{
  "n_layer": 16,
  "d_model": 320,
  "n_head": 5,
  "n_kv_head": 5,
  "head_dim": 64,
  "d_mlp": 1280,
  "vocab_size": 10161,
  "activation": "gelu",
  "norm": "layernorm",
  "norm_place": "pre",
  "norm_eps": 1e-05,
  "positions": "learned",
  "qk_norm": false,
  "attn_scale": 0.125,
  "bias": "none",
  "tie_embeddings": true,
  "parallel_block": false,
  "init": "uniform",
  "init_std_qkv": 0.0173,
  "init_std_o": 0.0,
  "init_std_up": 0.0173,
  "init_std_down": 0.0,
  "optimizer": "muon",
  "lr": 0.00191,
  "lr_mult_o": 1.3,
  "lr_mult_down": 2.0,
  "beta1": 0.95,
  "lr_head": 0.00858,
  "grad_clip": 0.5,
  "warmup_steps": 200,
  "schedule": "wsd",
  "decay_fraction": 1.0,
  "decay_shape": "linear",
  "final_lr_fraction": 0.0,
  "batch_tokens": 131072,
  "seq_len": 512,
  "doc_mask": true,
  "train_tokens": 758600000,
  "steps": 5788,
  "dataset": "wikipedia_en"
}
Each number is 128 + 32 x the weight over its row's rms, rounded and kept within 0 to 255. Layers, rows and columns count from 0. Numbers have three digits each. The size before them is the row's rms in percent of the matrix's.

# down: layer 11 MLP down (transposed), 1280x320, rms 0.185, rows 746-827, columns 0-79
# up: layer 11 MLP up, 1280x320, rms 0.0872, rows 747-827, columns 0-79
down746 115:116146218140103134132105144176119120137107131095143062084103144139135072134165076137085194179097138136107181109065152102108155126087148143080128119129102124183116139135105150140146065136131170118155144118107155117103156186117108108104141125
up747 104:135156119123063135144153112170124136135135118063080101143180096112167081091116079117149145123083150101146067136118165124183072128146128073128073098143183101114112179108121135000152122141117114115139115123161178125152129102119103097091117136
down747 105:174186127154109098170141144112113097124166162150116168159158129148083163125090168086060087143098113139136160145093143145070104139121155022103115117169109058085154153097130103086107106106175084186134135160156148127106167087139187098167110114
up748 098:133151136136174069151080145182152155104181104136123194100139189162133159111120132144109127102118099101134051190124092145073129129172105128147106162101047113151095052111150089114103104120170135134085142097126111162069166166164136102139153099
down748 099:094117085148135111153126120137176112173155114129121070102102099147108086155090105104133110144127146125198160137109189140099155161153118151057175109149125109205104147140125195179124118156144173120128074164136146089114074090090158130105071132
up749 103:149099134178133082094114129092177212105080106072128091077110135147131130134131110179144147111201105149062099033187150143140097160145097046117120116112120120121107181101154103128199156157093148119168097136165103091143162091106120171127159122
down749 110:138195139163089139158168147144084104140144120164121173093126155184114106148134183087099151188122128145115148146115087186076146104110149114154055159160104165149153050184116141150156159127125103131091045087181142114079135109101125102144155130
up750 099:107110145158169145132093122096173139093112077151125097123125138108067163067164087125056227159183055157152155122098159088118104139154123102099185160208105127201078058131098151096107094184101096131161132086125103109061160129142088110118077121
down750 101:143125081145140129140144139145119114155134070099102136133104161164094097124092127154179146026115151177120126128126182164131109130127117121066112106149137141161127141107084097148091113174099114146155111155130098122174077150093122087117102158
up751 096:122117126114164161088105110148105119145173097148143136145162137121163107118140160098124164079137127128163132165150061078128189123093103137108097104151110162119104110103107183142113134140140173158097132172166145138137130099109142138154110137
down751 096:184160151075144082089127120107103140125131092137095119091159121158169140153096203128158093101122047103136146164117068150069120184107119161115104129138078068163172142120146132152173067105138142156084113113119179198144104097133152151135140148
up752 097:134128150119132207087182141173111082123106107138137151133056073150129145168099126141139169148096153140109093109191126080082123162134126140144112154175187152173126196117129133102117149123141116073220122110141094087116150116145086103148148146
down752 087:141098123115177143155138156119098163105150144154153098149197124100165110079120189133156108180211094052124142155091084149081151084142165082096160094149129131137142085134167180135096095118141139146145185139115119114158129118140097164100095133
up753 091:089075110150116148143098118067126160137100133134091108160172135174155151128104135131161166135123148142091134142130169063123099173101153136089131104095133113138123136101158113093160121060150082070115109131095139175085105125091057125081105113
down753 087:092171115129114101154100097126135132148139127120173090114179073112082113135090140167152086192137126111131124149124114102087078132127145114150177145123111123107100133089177134082060057188116161077095193189137102098055117068131141194155123125
up754 102:091199102114101146124097134139088157113141140104169125121111145167121104143132093166131171063144145108072140148106224079124107145098098129119135073101178155148139118133189118127155123073139127095104153059123178090122148126163132162111127086
down754 103:139173110170119120132165145082113127122111058095120173115161055151163142074128167150129130138146066108131099108143084128089146099133099111169150077147111151172166162121128101122110163092089156192160098134088158101116147118151112146081152119
up755 108:152147121070152118090133082146130121137152127061141147123149181156162082119098148164117141140073108122116120153118109079133132123104134149122104123121127095175160156144105151145135174045175147107091062069106097166082141144156148146179128126
down755 110:018104111160121195129149132093133088099160123120100120059111131148172077075091138152097082122133089126177084074080114115106080119046127093115140080187162137090122155157133144104128083164090108158152100113088073138062119162093130073136159127
up756 097:079090112147103150123048083141140208154118144139105107134122175125090115068114129148154147139153115172096100094168086174099143142123146126132136149153114203134170130153112131163093165176094126147081112126102145125142137105097138162119130128
down756 094:145108102090128118075171120155223117081140156120137147127123068127081130127098122128126112146124091134110134126152115156131148106092155159121129096109139081143114169090136075105047120137039153131109191079129106123134123168171131121097159133
up757 099:119100106139125088069105160162096146140113101089143091172063164145124138157114119128149153135146065114076110082132120181047080134136147090113124143123095124083158125097115109124117139085165138130083124116127134138167125121094193156170133079
down757 097:085119088113130123134112128131110159144046173077127122107116175092139105107124163115115116091150135107126083074173136166131182146092100118114152171148108046115153153126154182123037116095087147167180083156178100089138132111143158179091204157
up758 095:121158110149117153128088126127151094147089128128102064160143131139118144178146120119179098102083109147160131128140099074078080141087148110167158195133101067107190083100131163131135151152205130085133126124153146148102133121078176141172104169
down758 094:167115108077087116150138145144124149164125073131105124168154197141186014127101161103123133141018142145156104108099140136122147125083149148139087139103099179135094159098088114141132130160072067181123110162147116160155157110102125137098121150
up759 096:149133074137112238122147181140095076137129148130089089125136137070100156112189122168151150083177093172156060094077105139071165155112151091168120148102166137152117107161170123150135099126106113170127143132189137076137145163183166153137171139
down759 093:165099132123108199090121129130106072092103159110180162119190152163125166158153145065124133145171070179139054141144083149114137120165097103161158138160120126097122113140122184123101131097136116074111138135183136113138089142107145094085141171
up760 105:109140142128097137141101099078161151138130149146119088089140098175121159131136084163118154111088119109092039154135186103060139156146151120139131122128154123108152096122150122048166164133117160115079156107103167158114166120123103133106080110
down760 099:117135157081169100160119109083117124168159169156151097128068168191180137111154140148112197122173157105162082127121151184141155131121152085096064170152124168184149126139135117113079177124117147096101101141132122060136164140158159147173152101
up761 101:148198133196182114097077144136099127141129166119169035078167166108166088118119142122085097168044143114126103195120117112131081118140154127189159109117132146174163131114137141151126110117122101139191128122142093132174096129136153157181141124
down761 096:097127157169097154130109061102124087139184127164139153086064086126083124118152188129128156160140146140097156090127201135112135159115114078105079155112127111133095115122110114133147118109153094140100161074143131127122097162119109131092092159
up762 099:139124136106115164071132071084180034162157122090107113175144146126139098140151171168078179174146118087148099201176131113110164067123115064168074117158157156117144092181187116129114122143120111117141106133121150162146154172132141135052111140
down762 102:116149108121123161108110134109143133129115113156193125134117118174156102101099118145127194149190138138122114126070148161159109148116168054194094095154136102186155080115101127119104135118121147145087113153153187177121154118159127167113109175
up763 124:109130205080138114102138120166100142096127127113118152098101138092142070165193071098125065157170125101122106113119179153129101133109127131105140148072118168055091123133115099116180135129180084173136092131169128115116139114139109111145140143
down763 149:125151119119135086158125110076113137121106105078184108150129137076108135140134116097093100200116117096103134061224167146134140091126113123171117089111143146126121113115143138163108132100141126133117104166149162112096102067139075145177130154
up764 098:107160097111136103097159130126130169155138048123111145196160166092117153083040111114105137158110102108105173146144086115104130111086121098084164121144104094051121155137138125237123169108164100149056123112115227137157088147131135153122099207
down764 094:140143139149200136091095206141155106119160128147113093153155117108158133173135137104147079117121114104102147247174142122141180151118165076075097088058073103100152148143132177096050119100136114064106103163095147152130147180115131153128149089
up765 107:143160154181135118078076138123150110132151131135128130176109178087170123121106173167173149148084090073121075118128122131112131145098070123140156135109109122094188094157099122093177178139132141148093158134060124108137087131081193143140156124
down765 116:135134167100107192123108107152184128194105177143085146116120185119124137155132130110102161174081169067100058110150130086170156062165107196134187123181128093119091093146149143115150152138135088115150165133130108105136192101108133091096097094
up766 102:156168152164165158138134160165081145163116176174090089116161133100117100083166116053045163067081154149152141131148103158126124160130069099137176074116173106169119156193148139100116120134134114140157133189142171170146113159160140124166118124
down766 105:131143119181129125217136076088118131151116100102141141118089143131184167177089135117163135000118151049117080103140135103094089173154197091068118086096138115105125132147143128153135118125106130154140155128117145102070099136116118123136124148
up767 113:144123128142179092107098143101105115084153166112149063124106143126148141116187106164147139149160123119108132155125140129146156152042120081116156102099110179066130152150136167181175115078124137121148087136165130170105135150156100136086123085
down767 107:092110105059136140167140157138124113120153075099169144150068127116137147127128158122138129128107144087173127143106177071152173140159117176142090123111088090112194116149113086172111135090129112089121104143156060161152138101109175109091084132
up768 098:077091091130166109113186155113094135132100145097090162135124080083144127121203115142103101128124122075168177168108101128199116159147145140104192087125131134142090170155207131080122154048081172139113140059128104099154142151152065130176072112
down768 095:081130146063104100133163115083088133137160128159140119148132178132137120126119100107101086131090119127094080090178146096113117169156104149151193148135094123136157135098165147077142083125120054093124112085128145179148139208131166118139144143
up769 100:174106125168154142078111138135162154151155176122105108086145158182107163112104082124150100168097092126191144109103167143094083113135169197131069128087123200128083107114139088087084160151147107098128127128171136160138109077113091140210070119
down769 103:130195137141103121189110117155162078104142127097178131148153135079108125089127101071100162109149142129134111147161093158129125122095174157117163160114071142106123134148151092124119180198101142142104185136124080121102096119134106182149165134
up770 095:153157083097154194153121104086155067174187213108169103179103122140158134137130107142131065108048127149144069166089101127053172143142107091130189163143103165104147123203145106128152096101118133116133136062144148148117117140118118130123128119
down770 092:167134154149094101127107140175115092134100098160129155151096138092161105148101142144120099219096187166105093097070157173114182137122106133077130153176133142162137159168154134147121079137139111117138126158124122099108150173087128158155151111
up771 085:151117117138140135109129124147117120157100181127124078093165093161132123125079157104111196066120132171153071152118179149119049108104105120063161129111181174110186154082143153109115164121126111153124171134144161158164097117063168101131118165
down771 083:102136088134146128102142131140170101130186111133193137165140115157111122120141126101136152133104160118136097100150148122090186110144080075124199168188148137174132142085130142125144133202117132183136146088123109133096046134178105099143196113
up772 101:145064159089086143172153183195142105159121163077107114153124127159100175124147181043107168121125136202121116098097133160124180137179087157137163086176106145141125125107182132126142149182124130088087120033103111113179167069115140139077096100
down772 103:194116139162157111096062109090158138167119105094155100209133156082190196155169113135130148119118152069083161094121134176147116070099142120188178090187140126118122175083129132081137156126073108156191161060131132175162135136140125100074087158
up773 098:170154070117157159119138120104164132098172120118104139195122127136161096142058081135158144091160164193176081227094122097129138149110106149122154160119169160152149130118096150184125147125168172074131086149126139144119140189169159151065128182
down773 093:102170091101127078139103097124141105149114165111121154096167111094158106172128150096194141122079140135154151031153134102159152072136153188155106109114110045173205100151165139117118186137120056108170119128117137117194121151146147146132127129
up774 095:106167134115117070164155087097114107116159133109145105142114076170146123134158052131089135147192158131099149109073125141147119109073166119098166109158132150158128112140122134140180210138129148103104120097115145090080128145127099128107135087
down774 093:169109160127134108083102149191173147088094190121152085141173096145140158189132083112140114108081108130154135152134123120070101088197093155124145137140124197120123117102120118149109146087175110126140141190118111111218182192120142129133062148
up775 097:169154146099107122097082091157114202126137160154114114158120148182171083153101122103074116184200143156117071151118116099078121156085071159104139079154115166081169128147125093112149138103153123115105122133168128132102142135120117127137103174
down775 092:115133104200108160076132148076128100089112135125154139135123167128155155146106103142153056142149085101138122121102076135067159145099131124171147085074114089172145100160053099146073083094075152148179138150135148102107105086114188108166169129
up776 116:118130110137072124136138052130118119114124108134135098133157087135164132140137119181182102158105086180160133164161140173101118093084093142191160111150125126193170084128110102150141114125134164126131116090168098111125084107167132143156127103
down776 118:137121085083080136147119083106165163083128102165117116160139104112161149154153130166134161120103059179140199115198151084109140140134137117127141102127147122166103094149107127101158137129170096162196138114182089159156156137103101148165084074
up777 102:115056055091107182110141129123164164157120113137050112135150127155153106138109116093083105106168174139114136121161129119149089233140075130083087133144125068121105096139134133178117150107107112122169124125091093083136145130116142130149061103
down777 099:141160110114094136142157118106200125114058163106081102118184141138132109143168166155168070120029121135126155124117190141127146125119145105191164130084177164172081187110130120069173137128143135197113108119179146177154161198126128123114183121
up778 095:168126090139158165099104151100108139111149126182079193121171132121187084127123162089125110100155147139107158130161142166087108154141131127160141166154148054167143142161112095102142114110126177143135116162130099183062149112142162106083061096
down778 099:116149160141175130111158117185076101122127155067255111110134142161074179141077098185099146110139141128176133125154112090135154114151106185134135072114140169147128069153108175105094148129148146057126116141111149097174104117100108149157195105
up779 110:091095157096065132146095130107119171164055128158117118159184173201127113154133132147089133151130159150126085139145156098103114104167152124078094098111183056062112112076149101125115102156051164190079165136144145210147123140152129119156121162
down779 103:102153076129134159141129148123082200191097160123077160130096142175150137171110111137126071191079121137124146108146096146117120104099160108103187123068161139174169094096145126128152103133132152187119125145131164103129133159107118122189107127
up780 088:111109150133077172125141087118166070126175132072153126165170135141137166083075152131170149110124172094125142139150131117142138132150139137086116075095133094109068105172137118106174117143115105089174118106092159148132157131112175130090093145
down780 086:129146128134145050110110148123091174148117125200083150124132138142144139119159085177098106153139120074169111137123133102098073199104131104123157157133095085095147134123103095131087097150157122153076177085143087154123123140118091156127094120
up781 112:109123139165089062128059139123071153171141164137096146148120076102194127096164093145127166161145131099176110123155123186166091098120096193111145120112121118179110166121127153131137152100182152139116148129105168089099153089148173155067116143
down781 125:141108157151120058187134106116115130099104101093150177172065134150157071178102091090062117155129148109158155102185117087166173156128159183116113137112126128156122133115132095136126131087111158178114132138158200110081141113169125169128068187
up782 108:088120187137147166135091082114128186087117082131113101105155132102133106154128185130125139099113100156154100168107165113157151185113131091151104115185190166164100104143171166101169133097097129177128182126195148169123173148118104101117128162
down782 106:144173104166180206145160144129093177105080155135138118132095112084168131165172150113117140102102099134097134162091113239117178189108152134131155121088132155179111124094130167102136139173170161137144108173112134189114156122141131079112121111
up783 094:091053212212140142164137100156120102139156114139106043131125116152138140127093141099145113147147081081106119098155178162135160045132093051124136076121163169096137196133165118099124152106103130147138107147115127095097133098106094143149134132
down783 094:171164093142070166130145189064168138153176113046146206152160158118088110177150152132159135122097106158112096159109133132171120130166094124095110092136121134095185086135124057149108176093141095152115115086074131105128124125132118079094111066
up784 101:133170133164186110184142111170145122137146108146119157111156103079114139113158168142107078155156136105118088115110128103102135136095183124167133032102172135122107096042130099159146101146120101191103135139150161092164073223089141160128139154
down784 108:127134130178116115198086115139162163088045163076127141121102128154179135180079184164178130120147148109181122063101164166123112090169099105104175112149126125071124051096092073135114126177189110132136181125167126109117100172119131057160073121
up785 096:143098157123097130072132170099094106153160160086140144089142140150112131059159110119109142128115080102138140139048080117127122153106148178196097158199128069130112065150108099122124142117092068145117134129098127081133129128071076097165126169
down785 098:189125146116059105147152112107132123145128147131117113166167137091091128140144110153097144168135131122117181069179185084185106151124174138123075090120149122086158135172098148087114129167139115118076080147146143208119105123113114081124145137
up786 097:133168169135081094130134138101165132138172173109132149141104100136224090108134101094118115097134122148120141186119112163102103173124105125128156093120114066114102141163074122186188095004187191133149115121130141097103109097115148120173139134
down786 093:152073118129124087100161125078192138155123049162123116116155094110086145123100194167142204131085123147113137151141145167095147104150188162142118132143171139138164112088138116137121119139117098155086146151044177140109126136091110085102130183
up787 104:105172189145129151189108105101110184155134084137100115103081125137160178094181166120132136177095132118105048138144084109130123101110141140146177150116214102160151129127148144074128126068198167097164071125116135139106118155127112145145120155
down787 108:118147097140139160115157181168104084130159152093192109108194113135167166155093116126128089115104109048118189140122124165158104138136175212094120096075148144116099096120065116112125165175132107117120155115151066139138090060135198138038125156
up788 104:105116123128111127158132116149078116157148129136139133142137172107170151091122086131105147144149107104167129120100162156130103060127115119180111101173125162110120185121150125141111109122036143066097158184110213158193160097137093177137157120
down788 105:163123113113167109161099137124131166130119143138111128174108102109111164179151143175123116158171129094151117122101117147176098114146142119152127116055134069089098155167191165096119118158164094112164150072151122118073097165110094066172095115
up789 102:085194094094155171121101100164153106138114117061163084127118095099112132122092137080101111176132090124115114152182155135106163099145164105123164110110229104070153093206136149160150064146182137088147165127129165078160118116122188153174118106
down789 100:172130145160190152127161126136123121085191151127100169093133095114140148088131158105064120161116145124139101137136141131210128141135126133170132109119096142128228133079163137129143143127132081139213149162140116141152053099152108148151173146
up790 094:140163138177119072154143197149092162167194116102069102152194172160103127121105151092129124092113158198125107101123108147160107086143140128137137158152164137087115144218141114148109133121138128186154106108043142137179138130095126140123176104
down790 088:185109121186198144116162106162116145136076102167175190025125118086163119134145141169084165138134186120152163131093107143152109125097130118147083100111166156085142146079118176090116105074120174077125112141158106091124104108151169149150121143
up791 113:176138130159162114098100099115093166163147063169155129062142109177095100177128104099198134118167150070173149143122082106148119078110147131170189189116134090104105117137085138134163116122120101186140117112143086123162081155110121149134161143
down791 129:105167050078166119156134094142145102112141130143152143113143095155165108166143115112154112118162137105123063153109141071098105095129104164143173155122180114106085103139147169132088088126127162131108071115130120159203158138129145142136108126
up792 098:100124096180110110082092124123114128154119144149142112123133155147174129033127150144183091110062192120142157040123112118091179114142117079151130106166184132088102147090130199130197147126161138180086151129124170088125109104141138178155143052
down792 095:102099207156095139159131142119155086093127168138102100090076134144133151090163150131064158128142114169098093090075144145193119159107126118136186214107083090052138092169156082147100077063153139146100150106182169119076199140128191152082121127
up793 094:145131161187151162160144155165126097114138115087158156108126141152123094120141104185111135156083146148124082117091078088178126128152185116170106160120130155112143114171065071124159128095149148148143109119077091173202155155090126161113052144
down793 095:133159080122118098143112123211116170110130107185090133144136105117114130139123104128097168230114082147114120137085172184135116136121090143122116098160122152110132128101142117108174125105077112102120132129197182102140108114090153123138124135
up794 089:083170132086118177090132169142149161133138149133155162062130086134150135118114089174128085144125128118108164060135122112091111142107122147118114137126181152073081082079112143158128125078143166154107128150154116108155123189148131110222164137
down794 090:116168187091224169113128187101135134135108105184111135152139173146162142196170087141145102097110165126161148100110141166117144117060123128097132070156163139132144105082114130187087104142186153093135130143127127118139193159118094068081119114
up795 113:087122151092149114121178140091133142123176153136111146091097139155191162122158133140106167118122127126101113111098096140101128113172085116106122137145132093121079156132125072148107162152120109145152108121187124051089140174107157156112118124
down795 110:147052111092173169142150104135104114136114077151082175124155137168137140152175139151094108173151101111159071122126116156101132147127149098161082149157130136075126082190101164099113162171173190116120135143071129111161182080099157127139119106
up796 101:162141187116177209135126142147133066190132142206088122085129138136147085102075172102130135173135063179133110185135133076140104143143118121051130135109100159078107122097070078143155145148081095161108135123114108153130143098202093150157111092
down796 098:131130104122029171106143123143068111119115190131149179136125086097068162185147100136143076088122079144147139102139120100126147163183158164150147120102150106175117133194134095112116146169138115067153162044122127151139111049140149135114081167
up797 096:067134102110076175148123131112092098133133146131110140127177156115150121123128103093069140100097075139127161159147161125132074171139128133103187140196110116153161175139117152154107133137120099125085200164115123099139134122154147077159124160
down797 095:132110164136159114128105168107141109149122138141103118149152122176157194129096149127117162104133127105170119120094108158167184106126141124119154163113087200141149149111124123172045131139098128116201128179116151114113108116113186132084151134
up798 098:153118142139066206124105126129097152074161187062101144110133094156146050120129131146110139129102114063123105042103197097081169142193121169111113136099133126039106088115122132153167141134132143139123153084123149107164131096136130152139124163
down798 096:118176105133198118124117127136073124136158144142088098169129100104154095108103112152166124190101131146110136124133105118225126105115186074100118121124086180138118124120130120138122105130150168112110150144091169160149100101131052142134200068
up799 098:170095210114123064148109099086089174088152184121162103124115152034163130111135119128129098114109151181087109138092148105149087102128171092125142086087150156145105056095113103114115129127115182192136152073111136129139131148027095150093184215
down799 089:113088160163141168150174137180128121161115089145131161110127115136110151060105090174140182107162100101145124102080111126080102115139126124081111138113106126154185135116072138131121103092119112159126119205105134069105165102190119111073150078
up800 094:094150123114143144129133125118077109170186096159117168126136124072180167062078133097090139135128154088190150091123183112142107197079096152139172160165109067131165137112123082085143185173133116146119116107155170093112121153077151128088107181
down800 096:162181131128077122123168150147173173099109135126185107060128157069183086076172083116129156145109104194142183128057120150137117158043162190163156121118120077098161144107138164140111132086135110081132126154121126114195097157156125168088138128
up801 103:173133149157128143109092113169095048160160151136151036130165121129073105074188154133094083148154117233155142134111066098172138036154073172114192115157151155089121124142160142134185120198141149091125138111117102157120104087090147097124074193
down801 101:087166151105116176145150138115105119160156073147113133114122127137106090117133107161054132143152106126122100120182096157222155106107118099107134129124108113091108107113120128137166108144130130176173086131116139095101082119094088112167128115
up802 105:096172130164171105131077110164130121139148108123121115156124122171155137105088127000110134051100105140172133123082100097155037145173157181137082100059154140086132110144047136175142118176105126190135164168141155155109074078080132126104159175
down802 099:164148107133129047141170107138108113126127083149194130137100114060139089111111171189079107152146129103090135075165099104174135139116128112125141126097085127135139101095132107133154117129106136126096134122182124091129204115121123118131168168
up803 101:078126110104153133158154129169087109184156100153069107098166205144123134146151087119113100122123114118125112122139157152174083131061116152169155164152077141157155057190159109129148131133075121150089095173159121091100122124205138174129045151
down803 103:104153171122146149116159136104133165119117063094132126065159161120127115182113124094124052075126146161140127124150102137192127129156159065142143190138137165085120141161142152164109119178148116120088120118220146187162121168151182140134103133
up804 104:079100109119172140092105101069101102156106151111107129114094125130135117173139175107113159167132167147153085148131104117130139123103153077168125112119125094187100097174106128158146105105135087147103148127136135128104143088148124138173095141
down804 114:155137141078130141086158178095136120078125138137146123115127162098104107133112057150174170214087044101160128148138146183125092130052142126112152135092123145118122076144147166100124133159171189154113113177100091119088129108170127142162148126
up805 089:104136132105149131117112142195086102065119152100105140115167140112102150149144058121093160076141079115145112073112159135155138105144128174154173179149198111136128067124102189161149158173153156145167159070126145140154055081101093150153124115
down805 087:125132178125139167108108144108109102125175138151116122146097140156109068112115119115124124079134136170114147100050098134093105118143168071122128125113102125101179143138082094155168131092100135076124118155134143137117105129138121123125091073
up806 103:133122208166144108115132089167138180163128131137112127179132122104161116109141141115142055147116138123110125159115139136161113149154130115112101136224117100123104106164120212076128144125200104128111116147139131075098112117115150110132101146
down806 112:121084153151102066147219147148087097096102118141164144163061190099113142144147100125135131163159133111163121060189111176143083132116162135116118109095128183113175096127157119101126108158108080133114108158139100149068125121148067156142111192
up807 100:164112135174147115194160105122093124075149123102074055136157126103099132157120137084166141098129094125148160149129114160181093144086147171102113155145068166068114096135146140125098112102145094130112146132104161112161087175152117124112115138
down807 101:159103100135107111129103091092130128158101073087105090086117138167184145128140145168132132110060123137141117143140095133128086129114066082133161161117117146129174121122101105105127126087108100116138105136236111141076152187139137089191087132
up808 095:112092125113122118153141091192127139135172154119097113164164101163122178133125141117135150132161104095099131176119102134048115198107093100117144168136120160077157130137133118129156112147167087174102129095191162191146114133125071083160079148
down808 101:113137153128118096125109089184118113205131160152120108115154091090126169147130148164066157126045131130145115094106160121156112139191087147176152103105124142105153126071053130139166161088154146141139128138121185134085154104131144126132084113
up809 092:136108096093078162115157137126114119095156146113123155110098090104154130111141065130151105128166146146120154152124104072122147146084122152154158107139091101158147156133106142201125121148112155122069166146164150174165142105147073165099102064
down809 093:066149122149125133155119135160149117116110102153162170116090061137139118145155109152142110108147120131171159110191135171125138114129080104142120068149110122147161096152139121090119128126093130089109107194113105064113110139129096084111115143
up810 090:058162165059130166095121138134191166098084178082134118146099122174146098121107120099150178042129136133134101090109157094170061114140140193140113102150136152086034121110114129063129182175147088162106142134116111151190110134084172140132148174
down810 087:154111137149127135174139129130145073122154101175200167103135183150066111097166116152097095064064124159072130130138120167139139124081134152135108075128083128074179093110107115145151141146114103140174140186132169106090200095136124163123139093
up811 108:098144159128116199152080141172158079122088139082145179147132163123139107103130162118163146136152162084138055117110136092134096140093136165125141129161147146170042108136146218095132144083142160102171162143052091148128105131178104119141073059
down811 111:109092112167228159131145148207142111074163136082130099105122114168138177093159132125098155072082106128144152082108141083163118127173133134094066158072188122097075145093142104140099126156164121176148168113156132148202152089120120070149142120
up812 099:108104117106095178143100120136143083176127104162135097128163091165078152134132112161146162154134122134121131166101085167138157132100082131138050135117101130096085104129058154162153134098122120174133168160120158152139124160147189139097162075
down812 104:166133117153107110062138119084150155082167173070146110126100138131163180144179087113094124135147147142115190124125168120178129157158165116107135089112093104178068065151117074109152118157198106136106160090139150142120183141088135094152122141
up813 100:112112147107113083092098164147101104153121085049165128174136144137171145138163110150134115217109151112142148187157157127147139068084172119092187126113135137052127099152142158118096177088126080073135142053156149137164084120102090179174108061
down813 101:156130053141112152199069125085129158128118119107139168151129075141162143163117125134149162237132148196177192109136100115151121106126097097141183155138147123089147193134108156126090158096126111166130056126147088096108157121102148108131144116
up814 098:081090131192133102117161125159127124118142093114104141095138108111127118126107137177090108098069092089123195128121155105114161157151148112185158142098132122158121135200103052141137136069125140161174075075102159136165140131107137159088076113
down814 092:129150148168133098176116092164125143171157224141099123099127087093108138108130157150152088149064136120144121129132094095086151200140179089164160147146199124104162186187106145113067096134097129120114112105095120098117170116156137109068132149
up815 099:099145106116097187118131165080093149095203142160097169157133139077145063065173151153155112081155067142134180113162146123123095124152116167111137074098169122153088077175165113156118133106129090138188079137166187141128176134144117082116103106
down815 103:105148128126186085100109177171198183129119126135146111175136097135086149106126135072133196086139146120121102109123080186095146170107154104189150057117129116149135055112184059128093175109135152138159082158151130137124134170132140134114080079
up816 095:099163128117119148098173088089155089134113148128134072124093126168080127131142150130095164137141080048076116060044137096122114110157119129146167083176134139162138105120158135103150122118060120140133172146123191165122053116112123086194124147
down816 086:147142171142145129186153153097099178059101101129112145143093154156194110183130149113115162109113175161113139135156130104175154170081130157131157134130216151126206095156166213111124132178085126114110100104078081149174171156159127111113167137
up817 089:050120115107085094136130150104161157132130120110155149164117154127172166146172148130086122159106155156121096166099135098099131126094120075137134134132185139164132131170116122143154143137101128134111130160166106147162116198141091170132103121
down817 085:175123139118174147147163136158096143158144132122101119098149067141101141147117109167136138134176072121122086160130074138098122144135093145170111030104077165105087119169119112152108133170138137166174122058162159089101105115018157078135151109
up818 104:136140124126113113089095093155129142049164125140091073165085065084129108132111183082142092172141117100138088142116175124146180165127107128103132167126166094079095133064084128084155168168096174134126168105170112136138127177160115133116110151
down818 105:074132131102073138159066148126111149125083170121133140155161119154171164145079092154120131164130086137095107086155147163121062160134100141152134142088119124092176131182152120136150146081134098160118102147161154143127119059132103129144138080
up819 102:069149114185154117185060147170055140141145104133173127150149129138115161100089140110140165167137111128155149182085173069101172090124161150140158123088103118168068126087129122116132126089127161128122157116124135182156039096166152124152088140
down819 101:199069121150148123139133108167131146082152110093089221062169132108126160131117144153153078122096088119132172111154106138141136084068121095093170140138125154095175109083134140161140111125088127098171093075095111155120144159088133126212134078
up820 097:142106110047131119130093134175139114093145132152148144140129130111136149138129102176131104073169153120152096138100106090131088099119073155113130145103141119117124133140142145130077078124116111085080205161166136085126149160093090119187148118
down820 093:147153130176129172129155170088125124176132126157150096143092119175125152111109145115155120028131156107173166096189136146157156146151158154112114139113094113127131077136095084138158154091146103083115072146132067102151108066126128072139085123
up821 119:125102078136154111174120074157093155084170152136090122128111117100123109123139065162156156141094117121152180141167167125114182113162106129130105118150110069136143098093179200166147158099128152114133116091184132096100121161136084111209091126
down821 130:197130108171120125104131151159152109074137070148054191098108102176101147103143118186123087077110159166085145210135118140118128116109166125179157153185054124107162099122098110171147169089152160185124132085126141114138156110156121096159147078
up822 096:110153125125108151176177121108134098168141074150151133125158159092120128095125130140120117128182184136150109139128138136107208074167176149116121150194124153148106045121117126083149137071096142140165126150108133151085157159094133117117151093
down822 096:123102151126144105110182147126109099150161188103121103089175146123090147098141125137116144104099097120105135098091166084127125150120103103220166152081196136125125120134135111131079150172190093070090116111118097155132120124128146121174059164
up823 091:176117126198150138104160137140143176123158143100106086102128093092158133151112139114126076112110113094078096137128147144134130133106153093099123153138154122164110046146075115133121093126128126197082136134144102142151116106073137056125128202
down823 095:051133125180135168144142108142126170111110075089063138213114160116116111163096127194176177220103139138106106186128131107112109210055102124151106140056095120071118162153185182130160160046147089092112151136129130153080131137111088157068111118
up824 099:123089124109147162101058111135101133120138132112129094152107172143147055109107154147109081091148142101086117192135097097061141085091134138143133110150074119155115071128111083099154153119163150173171170151142163128100157157205151118090109123
down824 103:097183133149103150112158165110097096166168157143146078181109159112114102093070169118161103098099136052103085123113184147096141114126097108112115165159142154129126172094149189160178123168141229165144094105142104152149079178090085133149098078
up825 112:112120083120178101129184043117171142110086162094111152093126212093184098153156109158135158146058141179082128112108128122154133132177104065143110170118144133138088180035104106119159169147092097140185126109145140103163143156121133120105173105
down825 113:116114140075159100116141144152100114154134109152106162122146134102106117135119105195111101110086139094088175101054144171098115171096085136174137085117133141092147209121213167107116101112116143127104108092149095131035129161137165120114148124
up826 108:086108173160087086133148144184135111170122107145128097056122175155133132082129055092095146133143142087074166146075172138117065122151102136097174102106134074132147162065115166156106152100156111101152054137135160136165099158134156125106172060
down826 124:131139148119122063153180110158136164101094128141147117119172083191096083160092102133141124130186150075132099143193167136139168152136096134140165075165126111157094130136150106159112205103185163105075067140096132142104099183146113196137137076
up827 112:150124126119085115142154155148064137123147118107105100163159061129089105097164122114164114135083230115132112160176105167134075101072106121118102110138135176127109133147116088166144158117122080144194086147171145095122097141107101122108128143
down827 113:114148079119094105115103147114120136157119112145112188162153136133120093158104143174112103140093151167124083171138149112147151093118128110146100099085135191137139206065113166142128098157124134182120100098125126197154160153164159146145091157